Each number is 128 + 32 x the weight over its row's rms, rounded and kept within 0 to 255. Layers, rows and columns count from 0. The size above them is the row's rms in percent of the matrix's.

# layer 19 MLP down (transposed), 320x128, rms 0.224, rows 175-192, columns 0-127
size [101 104 106  90  94  90 100 105  93 105 101 103  94 102 102  95 109 105]
[[125 205  84 164  97 135 114 120 116 197 134 109 140 173 158 135 111  98 110 180 135  78 134 208 159  81 109 117 144 129 140 154 117  86 132 139 164 132 174  98 113 147  85 171 193 178 163 118 140 160 105 144  89  86 116 190 118 158 164  87  91  92 151 111  85 172 153 134 132 114 124 174 136 157  82  74 104 165 120 110 101 142 103 102 145 127 166  91 135 142  71  93 100 116 126 143  98  86 121 106 156 121  89 136  87  84 138 158 182 153 155 132 147 116 169 189 128 120  99  91 134  69  84  69 114 106 127 106]
 [136 120 138  83 109 133 112 121 158  99 206 152 172 144 126  66 117 178 163  99  76 131 143 115 146  82 147  77 113 129  99 135 132  79 115 142 153 115 117 172 161 160 151 103 159  84  84  83 116 128 119 138 130  41 139 143 133 118 158 100  93 165 120 156 113 122 116 166 136 119 150 127 156 154 125 126 151 112 105  71 160 172 154 168 176 105 139  78  55 169 196  78 164  93 102 114 159 139 142  71 167 136  69 111  65 166 142  97 107 136 123  84 138 164 124 166 129 169  59 112 116 106 126 134 130 116 175 169]
 [ 90 129 142 125  97 153 166 117 140 134  80 130 107  95 173 142 155  59 129 128 157 160 103  67 123  70 107  99 137 134 117 140 132 162 140 161  98  84 110 117 151 111  95  78 130 107  91 167  66 186 104  90 110 172  82 136 140 150 128 113 149 111 178 105 163 147 100  93 163 143 182 161  90 109 145 193  74 105 187  78 135 182 132 119  99  99  63 154 146 139 115 151  84 108  97 152 171 127 143 139 133 100 144 159 117 153  96  79 166  95  99 129 145 178 177 174 113 137 121 133 180  99 184 113 122 114  53 136]
 [140 123 129  80 140  86 108 143  89 133 116 145 121 132 106 139 121 115  94  81 121 129 158 160 149 113 135 134 123 134 105 102 148 152 159 153 134 172 115 132 144  86  87 143 102  71 141  41 115 104 111 182 156  83 187 153 114 116 164 151  22  99 135 114 110 145 128 163  56 130 112 129 141 182 127 134 135  76 135 109  79 140 168  42  82 143 184  90 130 116 134 124 149 153 131 129 184 117 176 120 127 133 204 124 110 131 123 159 152 140 128 106 154  96 102  95 127 108 138 169 146 134  99 206 150 169 176  54]
 [ 97 160 143 153 120 142 142 131 130 117 148 146 120 126 104 158 101 115 122 106  82 109 145 163 167 110  37 129 135  98 123  99 123 135 130 117 146 173 141 147 118 144 143  99 122 122 156 141  74 128 129 149 199  95 135  98 104 154  74  96 157 194 106 116 136  94  36 121  71 161 146 139 118 194  89 110  82 125 155 171 157 108 111 213 168 139  80 179 149 131 114  97 165 139 218  82 109 143 120 149 129 130 147 127 174 199  94 104  63 138 114  92 124 175 167 124 168 123 165 103 103 118 114 122 138 148 169 137]
 [102 114 125 157 170 140  92 129 156 107 177 145 159  91 153 181 139 136 131 116 175 114 165 110  79 127 138 138 130  75  94 137 119 111 143  80  93  71 112 122 103 215 160 132 112 140 142 195  60 129 161 121 133 138 123 166 114 132  85 142 153  89 123 148  78 101 131  46  79 119 235 148 119 125 151 124 145  93 146 150 130 142 112 128 110 128  96 145 124 116  86 100  90 128  76  84 118 111 137  91  70 108 171 108  97  99 181 130 121 120 141 153  97 110 134 233 163  90 168 104 135 113 139  99 126 123  95 142]
 [149 111 117  41 124 105  87 102 159  99  93  76 131 111 102 132 113 136 121 128 145 126 153 159 155 121 143 103 101 163 156  39 112 191  71  98 132 158 100 186 130 114 154 108 152 120 107 118 113 112 156 104  71 118 158 109 138 161 142 136  81 101 132 132 114  79  72 193 118 125  45 132 134 111 116  89  94 155  92 191 135  87 153 163 177 166 126  77 146 156 113  89 117 156  82  93 103 146 140 141  76 174 128  89 146 140 126 112 100 151 113 129 121 126 148 109 148 129 171  89 124 107 117 211 104 156 105 198]
 [160 138  89 149  92 142 154 114 167 156 125 128 147 147 127 158 126 167 199 133  78  78 110 167  96  73 156 101 118 147 154 105 166 134  76 121 119 163 149 123 107 146 161 133 132 162  70 132 112 161 109 149 106 152 133 176 105 143  98 103 133 176 104 119 112 115 159 140  61 110 139 176 120  71 117 105 130 114 157 108 134 109 173 142  94 156  85 187  81 188 125 147  94 156  97 122 167 144 143  82  34 207 112 105 121 147  97 121 168 141 155 210 147 132 136 122 170 184 128 132  86 174  82 132  80 128 119 148]
 [170 150  77 119 185 129 120 105 171 129 144 133 116  92 106 111 160 124  93 165  69 147  83 154 147 115 100  98  82  71 160 101 113 199 105 168 155 205  99 120 111 104 145 155  72 141 135 172 133 104 140 129 139  76 150  99 154 130 159 127 141 148 133 128 130 134  94 100 107  98 114  97 136 133 124 126 140 151 161  80 140 191 156 145 168 108 212 141 120  61 105 199 131 139 105  85 156 138 113 139 161  79  92 130 164 145  84 124 183 130  68 177 117 113 110 194 119  86 155 143 116 140  87  58 134 120 113 136]
 [151 127 130  81 202 146 183 126 144 111 113 104  49 163 142 120 114 123 124 159 144 168 135 117 102 139 140  97 154 159  89 153 108 131 129 160 151 193  71  97  92 108 104 121 119  93 151 149 154  99 205 213  89 123 117 210 219 148 136 134 111 135 125 122 134 159 182 101 141 216 170  72 134 144 107 146 136 152 124 150 165 156 132 134 148 117 129 111 181 128 145 156 171 112 128  92 130 145 116 156  88 127 124 124 129  89 154 166 204 158 110 111 163 115 118 123 109 137 114 177 143 159  98 102 141 152  78 123]
 [108 135 185  91 125 158 161  79 173 160 156 106 146  69 142 169 119 161 120 116  70 118 148 130 109 120 118 175 136  95 103 128 156 115 114 139 127 156 163 181 165 117 114 143 100 101 126  92 119 147  99  78 131  97 118 146 212 149 119 130 164 105 137  99 109  80  55 117 142 141 145 168 104  71 172 160  85  95  80 192 133 123 192  94 132 117 101  99 188 180 151 188 132 108 121 164 166 108 119  94 107 124  96 113 121 170  92 146 115 128  87  81 125 133  88  98 167 151 198 156 129 113 109 117 190 111  79 124]
 [118 184 149 126 114  89 111 120 100 128  51  68  85 138 158 139 101 123 150 157  97 132 142 123  92 148  94  87 139 105  54  63 136 149 139 130  98 137 167 131 196 110 148 162 137 124  97  92 143  94 180 160 171 175  70 105  74 104 147 149 149 136 160 119 103  87 108 107 110 148  76 179  94  95 146 175 149  95 174 162 131  98 151 112  99 129 137 142 123 143  59  51 173 128  98  83  67 120 109 176 144 110 118 120 115 155  82 120  96 139  93  94 113 190 129 138 160 134 145 137 116  97  86 128 163  96 116 145]
 [166 149 146 151 118 144 129 100 205 103 161 107  88 161 117  94 128 109  48 154 153 142 153 122 111 136  83 125 119 141 140 117 125 118 157 148 124 165 161 204 109 147 111 115  78 145 134 111 112 172 123 170 139 101 194 134 211 143 152 148 119  91 108 165 102 136 161 159 113 152  97  87 110 149  93  72 110 121 141 117 123  72 134 163  87  96 123 145 105  67 139 163 194 128 118 172 171 198 142  95  90 110 103 123 106 122 185 106 194 100  82 179 181 121 126 137 163 156 139 132 102 199 106 144 151 145 102 122]
 [103  84 145 145 105 134  99 173 167 169  93 124  97 133 135 143 114 129 175 136 135  88 173  82 123  95 120 121 184 170  89 144 119 122 171 151 161  98 174 157 175 147 117  81  97 123  94  71 110 147 124 133 139 132 106  77 143  43 126  59 110 132 206  70 173 139  79 113  65 110 116 136  83 122  93 128 118 100 135  77 144  98 126 141  93 103 119 144 173  92  97  93 122 125 134  90 155 127 109 151 174 129  93 104  75 102 164 137 138 159 117 111 178 110 107 221 106 159 133 146 126  58 154 137 116 120 109 112]
 [ 92 115 119 177  95 173 134 172 104 164 106  94 214  87 133 130  97 168  91 115 190 148 144 104 100 171 154 129 147 110 147 147 143 143 109 141 158  94 162 116 167 153  97 173 118  80  71 137 140 111 115 103 159 155 141 106 110 130 147 120  99 147 145  83  65  90 169  42  82 101 219  92 169 147 158 127 125  97 124  91  90 140 104 142 124 115 138 187 106 165 121 179 116 133 139 108  85 106 152 100 143 171  99 133  59 139 154 146 163 167 179 135 178 121 142  90 105 135 109 134 103  86 108 135 115 114 137 180]
 [195  49 121 105 127 120 142 147 211 120 124 178 134 153 147 148  89  97  50 117 137 157  97  98 149 151 119  85 105  89 161 168 154 143 108 146  99 100 164 145 125 117 113 128 168  82 129 139  49 119  65 133 132 153 141 131  67 133 112 112 115 122 171 161 162 140 161  81 154 151 146  88 108  88 162 135  63  53 100 135 128 124 160 161 129 124 140 199  69 108 117 138 132 126 123 170 162 131 121 163 100 166 164  97 182 155 138 154 139 116  83 149 121 126 101  82 133 143  96 129 124 150 117 112 191 184 143 143]
 [160 132 181  56 132 159 109  96 189 134 123 151  83 156  95 139 133  95 174 105  73 139 139  32 171 132 120 128 153 146 105 154 133 117 147 124 119 155 144 177 134 138 120 114 182 125 145 135 131 168 103 130 111 128 108 172 136  75 145 169 156 146 159 124 139 178 114 115 186 144 114 133 144  56 123  67  95 129 140 164 130 146 115 122 114 163 130 100 152  48 151  91 169  91 147  95 175 146  97 111 138  77 172 146 130 124 142 147  74  86 150 136  83  81 165 155 216 116 148 126 116 147 105 133 103 200 100 136]
 [130 123 202 144  94  96 107 153 112 190 170 104  99 123 193 125 163  95  59 151 111 146  82 128 130  86 164 130 107  99 152 147 144  98 128 167  62 160 119 102 122  85 115 114  91 126 164  92 101  83 144 132 180 122 146 134 118 188 167 121 149  77 132 136 153 154  87 145 184 143 137 152 116 148 103 117  92 119 166  97 103 100 114 127  69 144 142 134  86  67 125 110 157  98 128 161 143 122 112 160 104 125 104 118 108 127 126 189 135  67 125  83 144 182 165 140 131  86  98  73 135 165 167 201 134 122 212 127]]
# layer 19 MLP gate, 320x128, rms 0.217, rows 176-193, columns 0-127
size [102 101 100  91  96  99 100  93 101 106 102  91  99 102  98 104 106  95]
[[126  74  55  92 125 144 137  90 101 103  87 124 122  83 140 159 119 109 136 123 166  95 115 167 105  52 164 156  80 146 151 109 171 151 144 127 124 152 178 119 103 118 137 138 143 214 159 129 111 121 142 151 127  82 120 122  89 126 135 150  67 116 125  57 159 156 119 157 152  80 139 104 150 124 117 130 137 145 131  58 139 126 170  91 100 132 147 174  94 117 104 168 162 139 136 102 140 132 139 150  31  88 138 182 188  98 172 137 109 172 175 117 178  83 122  86  84  81 148 123 117 113 114  80 123 145 177 165]
 [115  86 105 169 121 192 111 116 104 170 129 166 118 168 175 106 126  84 115  98  82 122 141 126 151 115 179  77 116  94 197 159 134 119  79 134  66 104  93 146 115  90 137 132  79 154 123 118 155 147 160 136 154 160  91 107 147 180  89 132  59 102 100 133 164 114  92 118 150 113  85  88 148 116 104 116 132 175  74 164 213  96 107 152 101 151 143 148 172  99 161  83 126 128  78  92 110 117 149 165 159 139 117 110 107  87 145 112 122 131 103 133 119 109  47 136 160 152 154 121 195 115 141  47 162 116  96 132]
 [140 119  94  85 161 110 141 108 142 106 101  87 123 162 137 101  80 198 197 141 127 149 130 176 116  97 148 112 122 117 139  94 128 131 179  80 137  78 120 145 123  75 141 123 154 182 156 130  91 176  76 119 145 103  78 108 130 129 155 113  19  98 141  96 140 101 131 181 154 154 159 189 168 151 149 158 152 142 120 124 152  92 148 116 136 122 180 139 117 141 123 175 163 100 133 145 143 189 115  76  67 106 106 117 106 120  80 105 116 180  86 113 178  82 111 150  82 110 171 120 135 155  80 180 127 118  92  92]
 [170 142 125 148 167 168  81 149 100  74 193 164  85 210 125 168 141 115 149  53 104 149 176 143 105 150 134  95 118 136 111 129 129 140  69  80 125 121 116 174 133 112 132 157 127  97 139 204 156 164 120  70 148 145 150 132 133 145 159 123  76 100 127 129 176 139 166 128  64 136 156 145 124 127 110 121 173  98 132 130 122 177 146 127 173 136 115 143 175 108 215 112 149 107 100 135 130 100 116 127  84 175 118  98 145 105 118 122 117  99 151 206 120  98 118 123 111 100  99 209 136 137 158  70 149 167 174 108]
 [159 122 107 104 114 113  63 239 142 116 124 137 130 138 154  76  80  78 107 122 128 147 118 137 135  87 143 135 141 174 136 110 192 117 180 132 170  65 124 138 114 162 139 108 155 116  77 142  87 123 121 145 152 140 175 116 187 148 135 158  79  76 177 118 130 155  91 142 141 201 178 133 117 129  78 123 117 134 101  95 135 145 115 168 167 114 101 111  56 110 137 176  92 144 129 122 173 162 125 156 148 151 202 114 115 169  92 169 138  96 180  99 158 162  82 138 146  99 103 155 130  91 134 158 141 171  88 123]
 [125 245 111 125 123  91 172 126 100 128 137 118 140 138  99 117 166  96 115  83 113 143 102 119 127 108 177  53 176 148 154  63 108 138 190 100 103 166 123 120 127 125 152 124 116 138 165 154 102 163 163 112  86 139 147 123  86 146 123  88 109 144 144 115 151 154  85 146 105  45 147 139 165  96 156  68 126 142 166 178  33 121 191  87 131 109 128 122 166 130 162 101 149 139  82 116 147 131  90 189 151 160 158 103 134 132 120  78 147 135 121 141 181 120 134 165  89 130 152 142 162 148 128 131 175 143 164 174]
 [114 166 119  84 175 167  95 127  42 105 103 109 148 120 150 168 126 119 155  92 129 138  76  94 112 123 116 142  83 152  97 126 156 115  38 218  89 120 163 155 132 139 115 125 140 136 163 172  93  86 134 131 178 153  65 139 136 110 122  47 170  84 186 132 143 111 106  88 149 180 118 179 160 100 157 152 124 140 141 105 117 150 138 125 143 131 148 166 112  88 156 194  62 113 101 174 171 119  95 159 113 120 158 125 149 161 100 144 105 145 106 132 155 112 133 127  93 122 151 105  87 106 123  83 137 106  78  76]
 [142  90 140 142 138  94  93  80 131 126 154 194 138 166 121 114  97 114 125 118 186 144 141 118 145 177 150  96 153  95 153 133 184 146 107  89 123 114 158 124  86 118 137 146 108 120  68 169 141 131  55  75 115 134 208 169  91 111 145 149  83 134 141 101  83 161  98 170 155 138 142 128 108 120 154 176 174 152  29  98  60 191 110 128 121  93 103 138 147 136 137 124 120 171 160 178 132 156  89 181 117 161 157 159 182 104 124 136 162 103 162 125 124  83 154 165 108 178  62 133 118  95 128 153 138 117 101 126]
 [114 147 156 153  98 122  94 110 131 136 167 153 106 114 149 128 134 116 131 133 189 173 121 156 121 144  70 190 116 109 171 152 132  57 156 164 115 117 193 159 175 128 180 167 129 113  91  77 148 121 144 176 130  72 140 164  98 134 122 123 126 135 144 151 127 203 115 130  93 154 163 127 155 119 144  66 154  96 182 127 115 156 149  59 116 141 121 160 120 148 139 153 112 114 113 143 138  94 128 203 153 134  88 181 100 178 123 109  91 132  98 152 152 148 104 174 134 165 103 159  76 127 174  19 147  82 149 150]
 [ 98  99 106  94 132 109 179 100  96  85  85 159 120 221 118 178 184 148 122 102 157 140 145 122 143 139 138 134 136 129 161 115  96 137 127 137 122 137 183  70 143 118 120  92 139 144 144 128 118 119  64 106 119 113  96 108 120 128  96 123  61 185  84 126 140  96 151 136 172 125 152 129 101  34 146  82 159 103 125 207 153 134  21 154 107 100  95  81 156 129 163 124 136 166  66  98 121 126 139 129 122 115 148 131  98 134 151 136 172 155  90 138 157 153 121  98 138 132 130 165  90 197 166 155 146 172 115 168]
 [118 109 145 134 123 128 151 159 134 133 164 126 129 133 145 153 143 131  74 127 141 114 143 113 160 103 124  93 139 103 103 112 175 170 199  87  55  65 181 141 190  87 131 151 139 160 154 135 159 133  90 174 122 194  34 149 123 171  99 111 175 139 119 182  63 101 135 111 135 183 161 173 168 105 110 138 139 182 121 134 128 196 155 125 133 136 107  60 130  93 160 132 158 152 134 135  70 124 182 191 123 171 116 125 144 139 138 118 127 113 112 145 157 108 154 154 176 108 115 177 148 156  88  97 135 180 110 101]
 [108 112 111 135 132 126  29  97 137 119 136 101 107 116 175 167  76  82 134 137 155 161 107 162 116  74  96  86 100 143  87 126 114 132 106 156 146 155 155 155 149 114 108 130 141 177  97 111 204 140 114 105 120 191 176 167 106 103 111  94 128 229  56 145 158  82  94 198  95  98 163 142 133 186  83 105 125 143 125 107 138 123 114 134 111 103 112 143 156 116 105 144 142 107 117  80 189 183 123 153 141  98 105 170 170 100 146 171 156 106 135 138 150 114 107 101 107 119 122 161 123 162 162 144 114 120 208 112]
 [119 159 116  86  61 113 202 134 180 123 129 135 149 145 130 158 136  76  74 127 143  85 164  93 150 149 142 125 127 130 108  85 169 170  98 120 157 102 111 186 102  91 198 103 135 128 190 144 149 140 115 124 175  75 144  99 129  86 169 134  70  81 120 193 143 179  72 127  78 107 191 150 121  68 148 108 110 165 113 134 152 126 173 121 148 126  98 146 154 115 153 128 120 129 175 148 152 120 148 141  95 132 165 107 168 136 137 179 162 171 108 111 101 134 125 116  92 191 169 151  82  89 152 107  93 112 176 160]
 [152 127 124 100 198  81 141 134 150 107  99  78 126 174 150 202 100 118 151 172 221  91  94 116 111 148 123  52 137 129  44 149 100  85 129 102  89 130  95 171 146 127 156 114 116 133 177 105 105 148 133 171 133 154 164 144 149 192 132 121 159 106 103 145 148 159  96 185 123 154 114 130 117  73  70 166 109 126 131 121 112  94  99 142 154 103 105 109 114  55 106 121 127 132 139 136 202 158 128 168 111 118 184 122 160  83 140 178 160 126 151 142 116 112  72 160  97  91 109 151 129 124 109 118 115 102  86  94]
 [115 160 184 106 168 143  69 155 109 145  71  92  72 137 119  94 118  74 142 186 136  80 109 104  99 119 135 169 130 188  84 139  97 110 105 146 152  72 130 109 103 189 148 179 145 183  78 151 132 111 170 177  67 105  88 157 123 105 148 147  67 102  95 131 113 103 131 174  81 192 117 140 117 106 131 119 139 114 130  97 104 118 157  80 131 129 111 101 146 137  93 159 131 188 175 150 105 140 149 130 154 142 141 172  75  75 122  94 123 106 135 143  80 111  95 181 119 113  95 104  96 168 159 110 112  69 130 162]
 [172 122 112 137 135 146 100 160 114  49 114 117  80 160 136 112  97 128  94 116 116 142 136 165 103 112 148 177  80 123 184 133 177 166 122 181 170  82 178 126  43 116 167 146  55 149  94 177 175 163 120 138 138 120 165  83 125 112 107 123 133 118 111 141 132 163 164 111  72 138 141  93  90 108 139 160 150  93 101 177 102 109 131 139 155 126 135 201 120 121 162 123  79 122 123 107 107 144 111 142 131 182 128  58  99 122 128 123  88 124  27 133 130 104 179 101 106 105 125 155 149 136 113 189 143 108  68 126]
 [143 179 143 165 156 143 152 176 142 199  76 114 203 159 153 120  72 131 125 163  98 147 109 112 134  93 120 132 137 131 161 162 213 139 116 130 115 145  76 104 139 148 157 182 218 113 141 118 126  89 128 131 136 103 141  92  90 141 125 156 139 105 147 134 133 147  89 123 170 140  85 166 121 136  76 129  58 203 109 167  90 120  96 142 100 108 136 152 162 127 154  67 179 125  84 123  90  79  83 130 142  73 124 153 158 105 177 102  63 113 135 101 107 178 122 117 111 162 126 136 155 107 159 113 129 118 167  93]
 [119  87 165 140 116 118  87 166 106 160 138 129  65  99 156 132  82 171  88 127 160 155 154 166 147 126 146 110 123 123  78 137  76 105 110 131 177  99  93  87 183  73 102  81 121 141 135 135 146 148 142 103  61 181 141 140 153 142 196 119  76 115 152 107 146 182 113 126 185  90 109  87  98 131 120  85 129 137  97 147 153 144 154  95 101  73 117 118 128  95 173  70 111 131 173 113 110 146 114 117 188  73 130 116  59 189 121 181  86 145 123 115 146 105 136  99 152  74 167 157 147 103 113 138 183 168 129  93]]
# layer 19 MLP up, 320x128, rms 0.225, rows 176-193, columns 0-127
size [106 107  96  98  93  93 101  97  95 101  98  95  99  98 101 103 101 100]
[[165 156 144  91 135 117 116 150  96 152  71  96 145 142  73 119  34  61 144 107  97 130 151 174 189 151 111 123 151 199 112 107 129 115 116 140 115 125 144 120  87 122 120 109 151 212 127 109 145 126 123  71 145 153 162 130 138 123 130 149  59  77 162 100 123 145 133 171 139  92 116 115 125 153 130 103 121 116 210  99  92 151 112 164 113 173  52 173  98  94  57 187 146 150  93 177 124 155 114 134 129 143 105 128  99 118 153 149  88 127 115 128  89 115 109 129 142 113 147  98 179 130 137 132 123 184  66  86]
 [112 120 151 133 156 147  72 191  90 122 153 156 124 183  70 168 162 134  78 106  96 179 108 212 148 142 156  86  81 156 132 117 156 135 122 124 137  61 150 219 169 139 108 156 151 164 199 110 118 133 123 146 164  62 130 152 122 172 121 133  94 170 135 151 114  95 200 149 103 170 117 156 144 134 104  44 167 110 149 191 113 113  90 119 107 164 119 154 142 151  92 130 117 127 116 189 151 169 135  98 120  83 128 116 132 103 134 133 143 132  90 127 136 117  79 143 111 128 153 120 122 126 101 131 150  61 125 156]
 [ 65 107 123 121  81 139 138 114 133 110 152 147 131  87 104  90 118 150 152 129  96 134 107 141 138  96 216 131 114 119 147 121 131 176 130 168 107 178 157 175 100 118 141 141 136 238 200 146 101 160 181 158  83 109 135 110 142 187 116 129 115 118  78  38 117  77 133 138 134  84 179  81 189 141 109 117 107 187 104 121 128 151 120 112 129 128 134 129 129 151 159 186 118 156 137 133 129  87 146 117  84 115 120 126 167 128 163 106 160 143  55 148 107 106 121 154 123  88  92  86 135 125 133 121 170 190 102 176]
 [133 117 113 135 107 139 127 102 115  62 113 114 156 135 133 107  87 116 156 135 155 154 110 116 131 117 214 108 142 136  78 196 136 149 127  94 109  58 128 121 105 116 121 161 152 186 140 203 121 128  61 160  78 139 120 149 140 149 130 198  94 131  98 157  88 184 114 106 131  94 135 166 176 102 102 144 139 106 151 147 111 138 105 117  74 115 191 137 116 133 141 143 122  99 132 117 129 161  87 205 157  86 137 123 138  51  73 108  81 138 103 106  57 123  79 171 118 131 165  95 117 133 143 157 138  49 135 106]
 [107 157 154 110  45 125 145 199 148 115 114 101 141 172  54  78 139 116 119 102 147 141 148 125 151 161 160 112 154 123 145 128 151 131 110 130  97 149 144 101 140  99 117 110 169 161 171 100 105 151 103 150 126 159 135 129  79 119 114  91 103 155 202 133 243  88  71 105 173 151 139 101  77 182 133 110 139 143  92 136 175 126 131 149 110 121 176 119 190 137 118 147 136 126 154 147 110 116 177 148 161  98  58  99 141 135 127 167 166 126 135 189 114 188 125 118 133  78 188 165 105  77 120 153 119 152 106 134]
 [118 114 176  89 172 129 139 150  64 135 140 161 105 162 149  70 149 128  80 112 133  81 168  78 114 141  98 193 128 132 124 129 154 110  70 151 103  70 109 114 159 124 118 146 144 142 126 145 169  68 105 133 126 136 125 101 132  85 134 162 155  34 111 141 163 173  89 126 113 118 168 125 140 160 144 138 123 132 118 216  92  75 147 111 123 123  76 114 129 159 145 147 122 118 112 143  92  68 160 174 135  77 151 140 107 155 113 160  92 155 127  62 144 109 176 125 190 148 133 104  76 122 106 109 148 119  47 182]
 [ 89 124  65 132 218 125 104  90 158 120  98 134 132 129  97 131 147 169 109 103 147 129 113 135 147 155  87 123 150  89 100 154 129  92  98  89 147 187  81 135 132 132 130 129  94 117 132 135 182 151 112 127 160 130 175  97 223 127 163 176 127 148 157 139 116 127 110 141 126 140 146 187 101 140 112  85  96 149 130 135 200 111 152 138  73 179 137  92 150 163  64 128 177 129 184 120 149 145 141 137 101 194 106 119  69 119 122 127  84 123  76 203  97 181 119 135 160 111 159  91 101 133  70 156 148 157 170 124]
 [ 74 109 127 130  69 153 137  81 123 115 185 118  85 110 126  95 145 133 170 176  86 140 112 110  93 177 103 157 141 158  97 136 134 162 148 127  81 122 121 115 146 147 108 162  64  60 128  89  70 121 175 149 151  85 129 177 118 187 108 147 137 115 151 197 172 133 121  99 176 110 121 132 100 171 117 183 151  74 181  80 147 108 174 130 136 103  94 134 183  94 131 109  73 147 143 147 135 123 149 137 121  71 185  83 110 109 145 161 122 161  92 113 195 167 142 154 115 150 136 143  93 151  73 137  84 140 103 100]
 [177  79 153  97 117 156 112 145 185  80 182 138 122 167 191 118 104 104  89 140 148 118 134  93 156  82 148 138  95 120 117 135 199  80 124  85 103 195 122  79 154  69 138 157  98 101 141 127 126 151 156 136 129 166 106 126 109 120 174 207 117  99 165  96 152 135 137 177  89 159 183 128 133 102 138 113 133  46 134 112  97 128 149 128  69 181 126 175 181  90 119 127 145  66 147  80 148 123 111  49 130 145 110 106 149 136 149 107 152 120 117 123 135 152  92 170 162 150 157 150 131  89 169 121 173 136 106 142]
 [116  86 151 143  81  89 125  88 110 106 134 115 162 157  94 113 111 147 123 155 162 162  70 100  72  47 125 163 117 164 131 187 119 163 131 121 148 185 152 101  89 102 115 111 164 102 122  99 109 172 166  84 169 111 110 140 183 164 160 105 117 156 138 178 101 150 128 188  64 113 150 108 107  91 124 180  57 106 128 137 104 166 103  93 101 112  89  83 124 140 128  89 144 168 157 114 113  85 163  94 112 172 181 142 142  88  98 124  92 162 102 153 101  64 113 143 110 165 121 102 147 153 128 170 143  62 143  94]
 [154  87 153 119 101 141 123  69 102 142 141 159  95 124 118  74 155 163 165  71  87  75 141 125 175 101 129 147 158  85 108 108 118 120 154 180 128  77 126 114 142  76 148  17 143 134  98 170 103  93 136  94  96 203 166  83  67 108 140 123 147  98 104 133  88 162 121 137 191 157 106  76 177 150  91 159  96 123 113 167 153 116 126 129 118  89 137 111 146 151  61 111 141 144 139 150 104 203 156 137 162 118 105  96 162 102  87 130 122  78  86 114 117 122 142 130 123 175  99 103 126 146 112 156 144 150 177 122]
 [ 95 105 104 155 165  94 104 131 116  87  79 142 154 134 101  90 111 125 114 173 153 103 169 124 163 141 146 143 147 136 114 161 218 124  94 127 121 152 100  97 184 140 160 133 122 106  92 128  90 175 180 121 126 184 131  99 135  95 105 129 124 127 175 118 107 126 150 160 116 125 223 145 127 135 159 167 120 116 159 191 133 129 147 142 178 157 107 137 134  57 143 106 136  94 137 123 134 144 106 134  55 105 157  94 152  86 126 113 114 188 102  52  58 120 146  89 148  66 112  52  99 110  89 129 139 131 192 125]
 [ 97 125 126 117 112  67 119 141 141 169  97 162 125 183 109 124  25 119  73 154 120  99 148 180 101 171 129 147 112 125 137  93 112 148 109 145 152 145 152 163 174 132 112  97 144 182  99 143  73 165  83  90 144 155  82  85 126 139 139  94  90  78 153 136 157 150 159 101 134 137  85 111 164 213  91 154 120 158 107 116 131  95  93 171 120 120 168 160 104 128 156 142 166 135 157 146 162 113 147 154 138 104 138 126 155 170 175 107 139 141 178 203 125 130 149 143 185  67  64  95 129 158 191 150 121 115 128  90]
 [126 123  87  61  75 153 132 145 126 140  44 154 130 190 115 135 114  98 155 117 150 162  91 136 113 134 149 140 130 132 126 156  97 152 115 121 122 182 156 150 181 171  98 139 146 134 113 100 178 196 133 162 150 161  77 181 169 124 169 100 184 137  96 169 179 127 181 175 151 138 142 178 135 105 125 107 116 117 118  86  95 142 161 146 201 163  79 158 152 174 129  82  85 133 122 107 154 133 111 125 159 103 102 149 134 116 155 164  89 107 199 112 138 102 125 171 134  91 124 190 115 134 112  97 100 149 136  47]
 [177 128 165 111  91 103 175 109 152 108 203 154 179 155 126 193  94 130 135 126 134 119 123 135 135  81 127 161 132 169 108 103  61  96 143 147  80 170  90  88 119 151  90 111 107 133 137 138 133 162 131  81  81 178  96 140 151 113 198 102 158 155 154 125  98 146 135 116  96 161 113 110 104  80 103 133 110 154  98 189 144  91 101 127 120 115 165 162  77 147  69 123  93 169 181 122 191 125 116 143 140 150 143  57 146 180  73 137 130 153  91  71 160  70 137 103 120 104 108 156 185 141 141 104 169 155 141 127]
 [146 170 173 130  80 164 176 122 131 210 123  93 173  78 143 138 113 116 152 184 136 150  93 107 104 166 176 116 107 128 181 111 121 136 125  89 111 116  83 116 109 120  71 123 160 119 107  70 119  89 184 115  81 149 112 150 127 118 139  62 117 157 155 124  85 104 201 169 125 126 142 131 155 130  95 117  76 135 186  54 120  95 148 125 155 144  90  94  99 103 141 102 104 174 136 124 149 159 117 163  89 124  73 119 141  92 123 170 186 111 160 136 150 142 159 157 142 129 146 178 162 167 109 191  74 133 167 102]
 [161 136 130  88 101  88 135  99 165 137 141 158  97 149 128 138 188 171 118  51 111 125 148 113 161 152 157 160 167 103 144 163 136 112  84 106 112 106 121 150  96 169 143 148  86 151 167 167 150 118 133 170 140 120  64 129 112 106  85 150 144 123 112  66 159 115 130  92  97 120  93  93 111  61 156 181 132  80 117 119 118  79 100 140 141 183 147 123  62  56 141 140  91 112 149  64 146 219 131 134 133 122 107  96 103 127 125 137 170 125  99 161  72 127 132  88 159 122 159 156  48 131  77  90 125 112  80 122]
 [139 115 134 116 156 139 179 155 104 138  86 131 166 113 178 142  73 173 109 198  53 115  75 109 101 109 128 179 113 138 155 117 128 111 149 154  64 153 126 164  96 146 117 132 171 118 122 173 106  96 150 125 133 123 159 144 155  92 166 172 106 168 155 138 124 131 132 182 112  77 118 129 144 165 138 150  68  73 162  70 116  97 109 140 144 197 124 155 126  92  98  54 118 128  86 139 137 103 151  61 132 122 145 133 179 124  93  67 102  99  80 105 143 104 120 179  95 150 127 125 195 111  93 144  65  94 129 117]]